Each number is 128 + 24 x the weight over its row's rms, rounded and kept within 0 to 255. Layers, rows and columns count from 0. Numbers have three digits each. The size before them is the row's rms in percent of the matrix's.

# layer 8 MLP down (transposed), 768x192, rms 0.217, rows 678-750, columns 96-191
100:151110129145137146126125122128127132142116120114175116129140116122150135150094102127118145153128133161123096147128086133144124159141131138090127120163140112139130124113110176113144184098147126124135130137131122121101130129115135113126117111121140121156114142151090148124145075106105141076
089:140122131154170143149116155095078126146113163126086170095145133123136100145130124152096076108196102115084057125118151103136124139107140139123121163080109127102117138129174151089130120106146154153093116118140166118128126095109122150122106092127111135090147105092090149147115123179128095110
107:148139130121144113137075086110099157149137130125144154110131144140143174133159120112101131120135121146074093132122142142124132114098083089140140113126097133130097123109131123129136086149130121129106108116137152136143149138125158107170142090136105167155107169131153103094091146152153117141
100:121132116119132090132109125135091144138105134171126130142105095171109118123133096116098104145166183124186149129117152133103142119102153116090158121147140160110116117124156129114117144113079137113148115149136157150141143138113139093115107110069160138131129106124148146147132093133084153134
111:141134106118156117174070163103135109088158136157169080141176156124146091129127107147091131144122094117096144128100087105124122141104167109117097087132146144148170095112122137094114172094162127147152122144133154133147173144058139136142154125114126146129109149075171112125138159126104129128
090:141063152145115142135124109161130197118150131124108122142120090086116103126149153137135109127084111127151110139144130127097105123131112117139128105153104120127146152107128118188076101134131086147117118115110111137183110113115083146151125093104165139135096092107129112108123166096118123108
090:130148126123140131166190170105125091159172122163154139142107177076121117185137122177158131108108165124068130129094123108122099126169151136131129134143114133113093160084146122117095124110138134138132133102098103108139149131161108120128112124131167092117139142128128078155124125080165156094
088:130155102098166085121129174134139148139141134109151142126126095106093112144137033128115130110147113138168124119152110119115165096095143128125126160180125137151136096128131089152134137106138137114109125090152134137088115149111108121141131144138131126141144133114134145099157137086125104145
084:124142138106112093126140115136135120152137085115097158164164137134118106140125183121120144121147117140145118146142106129150190120107124146103128132151104106122139092133140124146115157129121109091120114114134077154121126103171111139112137149102101131144110123106195133114149155096134159152
093:172102149123116121135115089189122153134126140122173140120081130119125137135142160138105113143157138186124140146058169136108084119099112148125109131101122115168097128151133104113112154137137161103111125127088111114081121147102107108135154083116121133135111153139105096122101088139149144103
115:124116161136119083104122155132105165126148156173131175101157147129156124095134126150129135092141137134096141161135127145116095158139135143125103113109139121072113138167138121137157087122189123162116137092147119161125150136126096161079117150101123076105104147124150157178148138154132140128
098:094113124147127133112094136112156075132101156110149155086142127142145161152126103153115109118149142148129148106112138123118141139110116094093185137107113138133112144099126123144101151139103166133115160148128099139192132183130126135144160120105124146115092153163104116143136123136113083099
088:135117141151179130138108127169121133147139155090143117128088104066100127101090179088102148127135118143103134140074120086109133147114106157161102121085098118160127121130119078106133131143178126144144127128123137159112119108172108117116156145100152141111156148120087156159123169128110147114
112:124120153103131149147111096148085118159124145106119129167164100156137109148129140123183139137137147101170091125155118088146162121119096140143152088110133129152119080109114126128126141135097118166176118142111156096150116104178119136143144159119151123125137130148173157130149136127132139188
106:120136113119118104128110138116137148123140127114141156124126135127141162125116151101182144146091149171114154119130137107108123169110145111154081140165143111127118130105123109143176072091147098115113106171089116143145116124123119141155093150119162111116124078097104148162120132129113123118
104:162108125136174150118134143144121140105147068097167171135138105099148135118093131102117121139128119120148109125117142138135162122141129138130147143146105105130109118142143134136133124105148129156140151092111134183112140158134118156157159099087168136142177140111137135116105095100143164196
086:104126125120146141135106123113176128143152144138102089116153147097173151153142149111116147131146127138102156115119140135103123058099141104104143088086160112151127130117129136102104117118104111117103155161089105131165149154136116172147093147133134134106168135129123141133100133106151124123
105:146130137096092114144131124119107110136117146101107125197144107108123080131101094141120045160110160140123132119148106166111089130141146138123107135167082147129099127130114143156143113100148141100121146169160136105157133145142153145097128134162135100123160146155114139139105115147145083124
113:157114108141126156139112144151137085141135112196127144107127128120148138108131122106154125121100137142117134108097088146140137112128116062104127152152147118103152133149100163090092118096132091110080165168108100144161133129117140114134132151139100144132166161131144170111120165124187136163
098:147144149098135111107129100150100165119127119138124108154119131173153153134158148126129127084137137147131164125148116158096122089094114151165081153122136110138119155101141161117089083133103147116124157153127125137080102092108115141145166142157148158098120057149136134125138113131121119120
093:119112098124156132167177131121109143134080133156108059121151107097151137134122156133103118150147124126146125157127150146099160072153130149117192118131159158098085106149103178125116152147120122141119120109147135118118144107159146130146119077122145141141101128100172151113174123123124144150
102:133117083114107125143154153166132147133084104075092137108140156103122126118179119111125126112121089141101114112137096141129094128119124094135079113115149141145122166070148113124141160116129153159079156145134112069101110128110160092115092135155148135136142123144094113135154093143142091058
105:118098126085091163147163097148173159124111165092124105152113110149134133108143141167118120142125116157081136127140090121098129143139159154111142121097089135064135095134158116110146139111150133097130160125133092129140144092147109141183106160137146157123155142127150160152102129143106111117
097:101097177100110114120130171147134104137156079101114128130117114082138113156133128144129105135131134122150134168099107121111181129116118154110130094125085108158117100136166150158128114122166137094111146108203077153162128138142074112097096165130126153104154072105108141115141141113165170095
084:119151142114143104151126082169095160107114122145111097116101133107108133116129086138128112121099124178090156139169118149126115124108123155107131141165108102137114111146093145125159145113123079124096139160153146115088126097136122129131133106151104112162147164183163114129124135115119133108
103:110165093120105127126147131147086140122113096107134127155092101117123131131129139114128128114115111156146158141147165093141174101125139131153111097087131155161155139122073128159103132147091131067129140156112124088126140095113146114128173151135138147121098094109099156139156134110132107155
107:124107141125095118133156136122116143139126144105139070115167070154173163078121104162122137153131096133110115123140106154164105129130126116144123103076117115108130117146171127101069154122163128159101123098103131114074131129168135163165153135152139139157130106139136116107131152120165162140
094:136090106165136087110122142174129110133150151092134147104129182124144134139132145101117139101106145096165142126175125137155119123153120104131115147113130130105091099164118149074102108111118084118083149131136190162114138128151137166091097141129106106119116102109105154129079137194129117120
110:120145159120152121116112095147135137132132141100160149113159104131148118166175179143113172099145109108125144163106146107132134120151162130155142157154095092129139135135133151099146101122129119169106125129114175155117131140106137101097121182137172134122111124125138115118071110127122165129
101:113100152140135161118123080143090107112176116138134150181137141116163127125131117138106134106108096105137166129164175140174108105139114134137100149131162119096153086082132158162094126122123130117105102117108155122157161087137116119092098136125103115120162175155133158091144137149104127163
100:136100121160113106159123100147146104133133121162094140114100144130124070128131136101130144201128125132138115148129096138120138087115089101141108113089135145135125125134148110136116149130117128117084110125142118104154151074182157125135115104157154137120155076102139166153117129114132117171
084:078141120137126118130161135126145112114109157101143119140141119097151118081157148088137197096172124103102132143129119130124148118118155125158142139163121130127113128163150145088124128116130143122096141103090109132146087109153150148106121160131099105116144139155119151107122173085117143155
085:113137122152140149123107136112112156144118122177155183132134130122155085130124084104133128110110108153096119145144120071108144103168089116104128130171133152146085162151126115106120166102166123111097111148125123115106135140140101097146129129133148135108141127141131114116104173127165174150
093:136153128097152167131154098144106135108111154165140157156135137143092127128097082161160174127144111113156157106139133156128135138113126080148149162142168169124091097153134073107116123113106115164128145132165115141107114151114115175157138143106140140186109119112116148139141120126114161091
092:085170105130136108123134164107136155116131060093161149149104126112105126116156117131165101134103135148118180121134092141103109136098103156118133148137124143179141140132176100148146057153145093150104108149132118105113129135140139094139101138139131141109136107117128149122135161120136126131
103:098067200122118151154117118162136157139150175151115090170125135078093162109132128136140147111109123119128131136143153140148142150099130122152127135129141150155113174132061147158147128124134101133138114125107128216114167126115135108134143126163132106115134139121156083128129097112130183087
092:141063115162091134117090117097095140170117132105127137083142127125116150102114136134109154116157117128104134126164123135152083116097134142101135121158107109160130144104126172166122111129103109115115127126131132088201159111106125101136127146110120147146138089143098138135122125156146161134
107:119125161141114179143135111118099144103111110166203115104083124142119094166135155128144120141129144149173140117163111124121113094095145116155124149118111129164165118091119139102130121127125099150126108134119111170109146137130106122113125142134131146144106133083171151103100104114127170138
113:106134113136157114161132146138116141112157173142104136140091108177090097140124157162130131110185133178116118130121082083128125136151127092162095126112108138147089131132128170103138176104135149087111077108158136140136180078082106120130093087075108122145113145134168123116122148169166138100
120:136137166133190126137137136141128192129140120127158167128133107112147153141172126124145144127102108144086149150163127143094126126108133133154099126082146144159121132168120127131161097166126141164178109118138104098133105126085120128128116132147129126152120107118106142130158135105140104062
119:082145114149139127104146098140097124128120141108129055140144128112157107120133106160141148128100083141120117106132120129093133117090122067168164148092124141161143116173131131163144081161121160123119123111137083144159146154188107155085120126131190109163132165135102109116130124129118118119
098:120146092149112159140149131113097123145089140132120135071070137166122160173139134139136109145173152134169130128115135170116113124140134140066136142136065135123122160107146113135111118111111154116116107168119106117158083143141138116118108119132095110132151147110090106126153092143141105127
109:106117148141079119090115103137129154123122129107143134146100144166121157114122131148108148181120123101141156151104120137152095172134080103120148167129153134130118142120135116121149136113138098099167151134090116128132148150152115138149158158171116096084055145109153115134120142152113114129
100:117158130135124164133154138145107137148127158130114112117094119145143149163118138130148144120081115147149124115129136162119064133085122150138132147187168105117075102122070134085137130096112124107148100128134120125093141096139108136124114146139110116145169136148126141120071158141137166141
100:113134105129132109131093115131117141093118103174156146133138141157096144129106141150129116111129102156132084149142146151140115127124137133122109161111105129133138129125137119107106131152153169096091121078131149125118141142120168089172118078147132145155159109148172096098135107108144128134
108:179120152132115128166152114144101160092153112178104111141134137108121064121140183087181121111115097126097119089103101109167129129131141140124100165079137122130121127138163095142147143132115120135123142104100096081118144143102135116123183147134122142140118065131141114125151122102117104108
090:117141091116122112089154169113100099121116101154130094147134149142139142129110113128117144142117124102134151109148090128139144134116138148116132108157110156094075131096104154142160169140111141115074159157112157179146113111164092094104137148105165124156144125150122126112156150141140115159
098:131133101111128140131154048171147136137104114122104129142113088116136127124105157113100120098100116122155137089113119142110139126141125123134107159167137170091158127129106078128132142157130172124172110138119128161145112148152061145130071111111108119142103110128110128090144156132126093119
093:090145109109130118091129068139134100118100102103115143108083159133074153149117151143100157161151132157123129129115119149146143089117129123090129138167136135111138144113130159150160123129117091162127173158117127120090099120098161145145089157155116166131119134106154141155141161102110113133
098:109105109111114134131151140114175150159160094139159149165099112091079114109119148138122118093110104097117147094138122119114128098156103119181156116113097128100125144120146146110136161139088115108138119129082138109141127081140130154125117128110169095107164149151162155174130118134105154093
100:098130114139107122106111135130133142129131117142151152137104116100156191134148190105123102111128173129133162122116138096122121147109124170120083148133132140097128106133123156132116107142099117085153142168131145156164116122112118126132136121084113122132173117169163128114138102164125145143
108:114122105122161121102114130147133112143136142142131103097126148171136137093071155149169113195147148126119095096111098129114132082113110122132160087144081145172130077120119128107121160084147145162131161133085122142162165163150134119152145147176202127085149132114131085136089114145095163162
114:136097151152109067126105175154109059077113146142090138164118131120159119175177140126144146140102142144090118144163120118139150112125095140118138157118100114100149121075150147125159163109114175137118125147144124169136151101119127122122117127097144125104122114125134125113142107093149141154
091:132108128175115143143170142123135135157146075137140136107103111123098095150122149098106141128142199107109100129122155140172167163124079122138153113132128150163107135117139144140143170123139091068123141135112117112121156112151102125144103152136156102130126138130104145126105146123152076097
099:123155128126145114143114181096135135151153149163122127139120143100119107158163108103083108128125160108163151110119077095122168101155107110138106131100134129160107143151172136126153154154126124110129088148112134129152085159153098174112092120132116095139173116096091136132142125094154101171
099:143088141132102114147117129092147128134103082164152090083120114146112102138148082112089120090092147128145124111122143141144067125139149126137118173141118100154137144113096114129125139121141113179122148116068136112161092152118127117141130120154089137110102113121129150145113094086126091138
096:133132103163072112128135134109124131124112100109167149135136121128138129123135106148130117134134096114112109137127179112115162120136082114158136141130118107077116085123144145115078124104088181118112158082127127094128121115116124166165123134106145118132096153128120175172098134140148148132
092:112143147146105162126117100139147145201105124127082110123105141140135112115150173130134094134148137096129109124105105133104119128106150140130128139113159130141130152116099071130104134139134133132150095113171155161093110144046128143141139151102137148130110117131122166134102131164120128127
098:132112119120136150127149128154151073136135125097112131114123112155093130126148117165118121137117099126150122159111122091137089162108114101075106098088181162118113120132121100139108077113141141121121139126155137117110103150095114158117134125105123132142117136182111113146130123166092146107
108:160143163145141094130120102142115150120163127139108154084136081144110131103129142121104095131149095184139114153114124144107119080177142123123128120143191098150148137100125105167107145093152131146131170167131102114113121155137118105122115144125104148078140094161141129163153136116104104175
097:137158132139137165140154104128159103159116120097102123092095145139098101122140093100117117119139119122143110110085117142138155181108122126127118138141129120134110146135134123128138104147124081130115116155141162144140133147093159117116165121119090111140132185135108151122107148106146129130
107:150137127152139136134131156125110126101135109133139154095084147116123173126097099147131139120158094137136128174120152122166122133151165112063105119149142127126130142150116138106125127102095189125155166111123116145123104130103136122115097145134124163069138118087110164147156183092148134076
102:124125136093175149134158101066119143119179126122118145106126163120158141164100125118117131121160148110161118150149112082163170104126117160125164107107147120156165135119126106133114172154127157135119162120148098127088155097161140111102143139162126139138161108136108119120155115124103146123
098:108168133117137122118131069131120063123108117112138133138177157143149140153124151160143136101115131131117117101107157142130205137093104143150097152117087152149112163103141091101180120139132090150135153143129089102129173111169138168103104108136124135093123166116113123122123164180134137124
102:130146169116148096142137116123111164104145139121164146127135136138066126154115145098132102112102088125138098163092131111123122157190074188111118116124093156121128127147142104163125103118145119135152097111112123123117119155115126102168134168091137153110116138125157107191176169143163102130
106:108130144166169143128144180147117155101109154092123121151087091124149121111090122139155089103132117180142147123145109120094112134135165132111155109166156126187152111140106123118092129102111110143116154131081101156131110127146139170119091122135134122187094142138123153137076132107057124112
094:153128138082141105113105126155135069130149147131101155150111125135127141146107166116174088094145140138147131111147136141156131135164114129099147129106143100150125202111120130134128164147144122118139128135143112112146148119121125136112126111111130077161117127135124098094100095108134133087
087:125142167095110136155123115124128106150136146137150148120129108165108140157128213134134128115128095177133142139148110114110092125155125089172095111056164117125173148121111150114105118156140131109109143126183144176134108106128148122125133126140117105150163122130120157148149104163120135122
107:184117148108104109141127131147107160112148103131103082135151168111172126159159125170174162141132166113131109078121101101135100093117104091151154101151122170112130132129112162125120115132107121086157125160127101105150093120146123157085132121070143113130099093150108153123119110137088139090
096:137129132116122099128123083112136106127080140115118111142116130093148157129159082128131129107141109160143169119168165160085081092124179121145168131140091153098123145149127174114145147091116144134125108172177167134091117139137120104166117143180113150140147145108155131108139113117123124117
096:133118147125130143085141143132150148113162121109106127147162127171127113142140126141136160139155100112083113166147165131151114160143107112154118182077168104144150152122129112151081138123085155059135109126094100120134185143161147119147142124123119116154128122147175084096124118126121099104
104:123102133135136104164137126123143136097149157130128115129121075132105117075117134140174141124097127158168177129100196121154167129142116111109139180099099118140110055077150121078130149118130149139118102149100099145117141091131174098118090120087093165115121127116141125127106136121114121119
101:130112119146139118108172157136131168098155161159154147127127111147180136105108117095084112122104120127126154111149143117118116097151101131110143133105115130118155139125127166148128183123118116109057101153135153142111140187142155137126116142107111114110123109095107123121130129131064113140
# layer 8 MLP up, 768x192, rms 0.201, rows 679-750, columns 96-191
094:125122165137136152080203108096152139144078132151124084113102104087144119094174150145110152121167133095129131135090113144127149144144144115134132100168130135122121145117145125114177136141112158175124157149175102140133136168130159134118141131107148126112092152140156087125105118109133125131
105:122126110088110116098153146087111147143156145123101123116125174123077077146128154142148158125143114133085101119124134110095104114158093114124177117138139128128156137114126160126157105121106157133090110126139162158103170110135117132140119172138140099161143123128133087148099168116127131139
102:104082106136121116142140185131129130143128151083139099128141141160152126149095103162112147116127164144136169114097093115165092174100162125159172094147113119129109129138151073088131115113154125160119178094123123133159089165116126140092152108131120142094104114053155097133112157109104134105
106:125139135121150182134144119117110117116114144132110161130109120156102091158076100132138141102092153128139139138129182113095150147177090136106128114136184098076135130137131107126133191101078119105135150114134100111137136063119190153145150106150144212123154121125136107096161082163162133127
095:044152130139102093142136167154124130098101099117111173120153103121151085124109144133145183140128128123140171098093132104122109180134135161142126128149129157111142123133108120128155146145120139123136128144130105169146121131157133131123120099129109154121108175124095147131123092113090154139
097:126131138148188119136130136150150096135118155142117142135121098141131146179119075091150101099141136143134116100048145148158078155168154152117152148151129135149148139141139112128162128111145114110107158124147125075126097075131128103162117143129170143115109104120106150094127141120101182147
100:146136118128163116153148153143146139153107088121106118155110145117095148109120158146148119136109068123117106149131126122126137142092138145081126123131138133082153121132129098110138148125097130135115177111145138155144144114148147115175142124165134155120141124118133117125177112115140091154
100:140143095129131163144107133142135136141105161154136097147099098132144145164151132095065144165103144127136114128147133130126120098135096119163129121147130138173075149166116150129160089127065130116150164174145123138111142148137142088112160096120163160099101145139126090159139093119125152149
091:154112157170108143125151132097109184116105123098123109122081135101124125080090151159122088115129105136155111127140115128123112115129108105089124157130094172085106140126157163152112159077124112135092105146117143125113122104132104148159112133157122140098127120110183152156086113157164143128
102:088134129142162157159094182106110160090142099139181133160104132137132153145104175092081106142137148072131129095143103156082180174124151133149108137120071134131130167158138117131116105129168092138133150107070132097131165135115153121114130133112134147143156128118119118149117143134159172149
096:172139130091129139085097106148120107137122130191118132136151127163106122115102122155160135110091152157077177139120158134135103126126152130127054124182125109155147134122132168093119122114109103174146135128121139122126112143126124136123127120119117181132138152122157098106136118095108110131
093:155154152067153137110152153104122137111109113153105140166119143136107151143124150136133107129134118158139109133157135169155090132147150145110105149091161136140173128143164140127135109131104099119092130116107134125169152098112160081148123139139139141108107132113096122092093169095143141118
100:094127141133151123131125123119137091124156139114116138147107129158121156197111148117120134093126121106137131117102123095118082121103156122156121118106123125098137136109144146155111099123110157135160113089104132151141155107109117122121194090118115072146145155121123138127124131091158106167
098:104152087176156138120129152131150164151118120149122095140093125127131119123105112160112169117134061109137121128126140134093139110103107104091172115157116146102139089142146126168132105143106148132132091115135169108136117135127118137156131145101124171129163155164125099105167158129178140126
103:147111088113151108125146101092131133163152111077126112075138149134120103129085117128068186091129087150119126128165111089050092147110167075125094173114126117137099146106169131103114160118158116094121122110113136100130101201130119112150116094132139108144115173130184143132105154120160122137
099:120129113095150121104137179141136177095101166124104133084125080123108079146119147119117148148156098169125104128123095107088125124118136146132139138157114165149092129087106134107142096134148141105140153103175136110117142112115099109113130130081104150090135147149112118081157119134170135130
107:091126105133139116110152134098170141162105117121136152144095129147088127094108114109125103148131139133146125067121131077141077156143100186122149101155152160131103104128175144165144140171145138153112134132138103122092082146146117156124105130173130121108149139105130151092158099168152143096
113:122122133136143100149137150154153071155115129167154114161139095079149109142151142111128118163134140150149150083060103129185119084122097132095102118137124133087137144128114129082127128102147136123087183091134084150158090078145093148135107155117157153129139145119152104111099122165197120143
100:141116140139117107122147164112140124115153159101104120155120148089089122089137169122147112136164101143110139077103085135182092110150143126117124115096164163121106119128109131111128118108071171136126122147096135114103128132129122121118159116129093122109070121135157104110165122139147096133
092:150121123080148110094134156133134136148119117140122186109130113135106098121121152119104095134127117096106156138127160075146128119131125121129103147170100128093137120118126137129133095092139169130108167087135097157171168100131113096146144112115141151129143174135083141092152113126165145077
101:145114095119127099173104129093119106122124133104104124132133139129137144139109106119130121175084182139101135137137136119115094127130144109077088100116108066087113140122121115131131119101119139164108167136130127119106140122143154115105120103140098147123113097137110111139148078136178098085
100:160136138120167133162174061121162115103159114116117102104138128157104109114118153108143123072136124106104090088138139128123125136151104150125085107123157150110123151135113131172123119138159102100108096147132141129160117126163120112118113151141117122147111122165136103097133155112110120139
094:135129099084115084096085140181136138119119121156143110138084144093140142113138115146109117130128093091090137107118093145121102156145122129108130095135118112130183101081105145105136123111140101167100146105119145131132144124108099137183155087102154139093164116121162144111120110142129118121
092:104114108152136136133159146095132126125169097091140115122113126166106078116147108118094119178208117091163109089104158139169124152121097150114144147123170138107143108126087118089120129130138154109121145099128100114157121148146110141106149102085103167065156093092104166113172118151132112114
101:137130129115099149093102136126129121144115121134122114133119175134123167123132155143140115156149095117140108143103110140144098173153135092182126099105122131119119143137137145148115144123135062150132142110087132133109149086165120133082119109165157174120136104156118121153087131151154155164
099:115108132147118147114177102127166110179167127114074155131162142142088128177096173127140122128138120069147123109105137154122107117142110122119136127141120123148124109123175111133134123148153139156092165149132098144145151101125140146147145157160128112142125140145088136105141091121112180148
099:146152120152122081118109135161135100132113100134119151142089118110052110111153102124115127157087102129135089115089137102124112133123118153154115115114134128166180144129083121157124058105143111131107144120134129128084140123098098134108126139105133143144132109140115143136101132088124180113
103:085143134105145111097136146140147088127141125119153128125134120149076142138168095156120177104159137114111151154149127144090137121130168139147093114169113133114125161164130125093176112133080136139112160135127146115117142130116082136123075101121139131084127123115119134125081105107106102158
103:114106121094149105178098155145110149145123160088131111103119154079113109136137121165103133161072128130093136132117137106138132145098186129079167116117147167118107147148144121117155163123126135184146148113157132163144123090158123148144124093142132069138120152122144162131168113139131133150
103:105152145112132144150147136117137121097128154132178151169166139134148094126135135163151139099150113135121145129159115155160118138119151137123155158134195139097089094128109089113130119127115120117122133085151101148155139129139081184170127137121128142112115152125105104106117127107159101182
096:132103106139128161120104127143103121144132116175100147139100093115100162122117108097121142113095077132127140128158136129122107157144083099140119104110155121112148137120123102156152114117150110139139126140133090130119144155147142136118148102086097130052113154097133085101143144167120111159
097:114123111141125108152090158127116120158127135127121161128117126143153169113194099130102121131155125106138111144171111096171141151131117145166117148124128139125195153119113110121098096165100125140187119150126130143119161126132114099140144107097146147122145143145127124136118110132106164130
098:126100104142116146088129124154152152134119079092139086135095091124131132111102113142129089127127132170128160170129110101126100120143148148119103147118139116151118118109131104153144132105155102122140167149093066119130111088115145122117139149142155132130148175112148097128141098135112088165
091:120074155130122168082144084160118123151142150156130153111120135105132094118110161127159129140122164127123141118140090096160127111116140133138116111133141132115143140095108111125143152112131116120128185137087157181126151102100141157116129150150139099109143127120137153151104153105123151103
097:104119162131129147118115114068108134162156100120095105124125140115132106100133099154135097170129129141086168109155101105112077142152152105143126100151122088098110147130103137152137162140157149115152139139142117127131092116127144144140134147155154115155148175116119122178128144116161110116
097:112136090179117180114174167128182131135124105164111159131137142140119163127161155158131119109064121129102136148142135102113157150115091104141149077115139161136116136136146165148124117129154091149106084135146125145138137118160155146124163124137145080128091133133079106123150119114131117128
103:115164144141097101131126118122115143208101139148131101155088157124106123161173113149149174110156125114131163150139126087114113124176130132097150163116141132147135089094134127097110120109120138147119120124111163131095096097138163148087105131151127147075126149175124115113138126151193134101
111:133127122092156125100127131161131118114145140145145107122097112163099141117156120151130115126140164135177108119117083144130117157118143112128103115112153191163090114099119142129143079096082151160090056120110167171119124110132152149115096147112107071136142115099155111162143169128145115136
105:134136121118099097134158165106133147089121107129146123147171112101149163167117130155114131172128162149118127204145100075102156137157136136113120135097150154127112125111124162128156121099159091080131132132143139133157154102097117097094130138107132136160135096121141142149120142119153075121
103:113151134158104115138174120148147141090127130084131117122148145171144133126100139071092144133096184137180124148113148098123135151110180117129118146142130100145128101118136115148116137075095116132099118117123119093116142090160140151087135111139153092145125158121129113110151148102133131143
102:125127130148107123143142160091146083157128165076146121160113169111109178094153146146128127104175136121177124101134124104135130108164102152096158130125185188121118116148128144100090137119099129087088131087097122119131117131131124123118138118130104123130112146139106096144125103153185112094
103:125171152098159114132157110144107169129138109132160092122127190148155128128129140152099141122159152098165113126132144121119125151172123123120103105144152120129116123123090148127115142095104118161188138091117119148127125103123157167154129090101138112143143137058089127120138202180115125112
103:128117118111118125140129138123118108134132122114136099153155089138150172086148111148113175095118146146109088120127114094151148132108093155158109164130144103151108095131083112146139134133157091105196196104118146147159117172160127125113135130154115136118095160088099099121093118109122111128
098:117121125156127134107156119173131133170127149135184122109116128158123118097159122118135128146149135130131104141147118124115104152137137096126123115118129160159126116139178119140128117172096130121138160134129111121119084122149120175088096123148123109117092146119104113115156160151081177137
103:098147113117120111105139082055086106144142093129139154163143163155125143115128129122121175123121144099104164087163124110170112108102110176091132175140122139141129132139115117124088150136101168161127122105145153163151163095122116168119114146141165117102149143098107154151107176129157119164
097:111135118130084143147112092116115110124142174113137113112119117135111065146106124128134112086075098087100125120051150121111096155127118127135090125108164130136193141128125099092123104147129157148102115119153152137114135136130152152132155154142130116137144118146126121130111142085134149106
098:133155151124134156138110122129122104151098132156102111121107150134170118145137129111136112115103087168124126138129147125136132122128188150131144128121176119108095166116130067127144130151118149092080164123123127113129152136136125134186128133130120120124172106158145122192115130117171127161
095:061152112150131167139140097147154146200143136126162118131139076085129123148128131122149124081156154142101107137143119109108166113136109104150114133124182129119095137158147076096173065098142128141106170110155114119145151148132099131082101140106118123115127133158136116114116106095121138105
100:121119140112145146089124135113114139142126114139148156150139150196118095118170140147101099137118124179091128107125124102141147091123057159162175114153158106143116122103137108147111093134143069146114152150127150107122152113143085104126150136136102124115153153138160103160132148112143127154
095:139113163144164126126119121114175148161118110091181145113106163157112091085163171111137137121125135123114128112123122131145143139128113145114118129174129178129157142101170128098122105159084074173127141061111100111144145116121175168088143105116104117123133133144170131119105125155129125124
105:107127139155105176093132125121147148084161101103163169124122116112137104167183138118143121130168148106143144107158100130146135151175126131143144176146129084135144168137117118051132117112141119116121130115113086150117130097133117128102066152101116130153161156092097135152133121111131141129
106:081092142124179141128107129152128154112089116134131147134161148140102121140180162123133127109119064112126107177111089111135166095131146126116112093105120121131104134148117143153158160184122140129169149130162106089140157130136135161139091104100167098108126132138106170138118175116173121140
100:172147157123131122150138131143105153147110142137140124094130145154130126099135141157143139078113129137129100173173114116124185109129130154084073118135138104120080099133132121103118129151128127141130154125135132117123099148139152134141130152173123148135097120132092140090151112104110159122
094:148161156130162124085171082124097104110120115101148136098125179161097145120140150169121119147126143140131108123157129095116115107118117104167124129109165143127127121131158163130146134127101134130104147139168085130186128097095132126117129099145107165116141159139160108111146087167152142150
102:101118069160127146101093101164114122140142135161125150148183137128121126140143136105129126132141116109124160151143112139148122154111140181084156136107153161162140140139164120103127109107172124150147167133138131178089165124135086163135104158147126122131121136147086154124143143151113154101
099:086120108085083120121110158126093144109126116153119144098100112136085091161129138149108114112134161153119112137105088089140127150124103132138109099139162146113124133158098115123143155095101102159136106059129117117135154148157152176086108105150186074142107117154114125142122118121121125138
100:148153118079134119119178085106122091101119128125131144124138154149120132174110165134122143166086145158069111118135122138121131137133138120136123078125094105120165106071168152093086125127149086152121173152146139088125126101164147133138128143168109135082124120090082130116121156119127180146
102:127091126110203117126129198113129173126127146175143142139113136091143175128142142105127142138100161155078131119167112118104143139104129148119157136127131132144170143124128146114098106135167135148153117093148116082127174124140107106163134096136080183124149095104145126147137119125137142165
108:062125126142158115117157113119105102162167153109135131119183134139125131118149116090128167109105146130096099165137170138146089121140106091161084109085139155141140105139160135125095157138127073151118150125094132158132124123109144125102155142142148119095156166115096098159119142121139123104
098:132129127148115130116113141115134108122148143090133157182153159118144140140135118099130100132136078098112131138138138149136116146130119130093135117153126126098115119160082124145174091139142132130130114125134138088120179095109089141117086129138133058117166123100137142169121145115112138194
100:114155085113124115067104083156083151136141135110136161099122118124145146111104114142141128138147110134189148141164128109133151130146116155086159143093131132136133083126141209114133107166104122121116135129148149144146103112145099135118118120100105142118113119119083124131187165160109150115
097:144154171121096153118155112147087128113140081138155111128117096142142134104143140104146129127074063150100152151123107123160150158142132121147102113093104136147149136115164151114176128113146124114097151086062126134096143087126161167167144124166144138112101138118098138181134133134091124128
090:103113133100121168122158141154126107156125122111127097154124118099107084134138174140085137181147116129155146132190117126133127120165106112147138143132161116148137139127157131111127077144082115138118106156133068119135146126128127150131160126119168145109121112131123111142139091103167094159
096:101123131124154123165133158180145130132131121115159098144133121146138152101166175125143157118136129132140115130150150096108110154123138109122147118159165110173086107140168091035118096121151159146120099089139145163111139132129166171124127114125123118108094140138096130090101115127155132071
107:100117129111152103162122133106095110119149167131069182139131142166137101167170114129114116141092119109129114129143140070104081142133118131136060151140144148117125137112154161162140109091118135138127192106101135071115126109116144133127154126119115098093143106146168146125170117139201110143
106:092139149118132133119121142127133109109104113166113120092115156125138129095155116180135126112101092095153145153126099151076174140107163125159118157111106137140117096172128177148143130079084060125124135126147112126121116147120133139141113151170144151112140129142125071123145134150116131121
098:122149145099103149114114131128136105134111112116131159126074179136146097126097127110085131122110096166125099102111097122154140152100083138133138131116124131091086120113124098135126095113100131170114092157144137107121128110148086135134112109146133153140109115155083119108162145125113135156
102:105132152139073141112120141116117106121141116143146112183110127147113131142098122125103089134129108135114122152115134158151127148123121135097124117125090111105127136153195095132141160123126168123113125131118115151094107136117128104148134126131151176071100131177138158147122106153151080114
093:109103162139131128128122126154103110094144157136195137099151146092140163129127112124098162136072136128112155157120106115148139129139158128136100106116138198109134165138148125134133161111112171127088072141097122115190120128147147147092154109149103104118136136150146090124128119129126151123
099:113129127111159127168105164128160117075134149133142118128102056118118165089161176166165125127118134147138098145117125133120177156115145166159087093129122133123088125116096071107091131111174113143144144132131095116096142124140185123142120142122139149086142157115117177153146116152132142145
099:143127169158087142108122157134138175137141087127125128116116112140104156134116157124124146135142103096109100124158144112107113145129123107105129119114128101113164157103154135139160127101138130134155088137142117164140127133134138126113122085130105112132173101152111108158085120124104082108
105:134115166098151135115149094145091113139127163111111080153143104139113147111107106127114145150142110090069148119143092142132129128127139122150112091146134160135138165081063127141139120155145151105126171074145133128134141154098134133136126134083162123085121140179095163104102069093131123093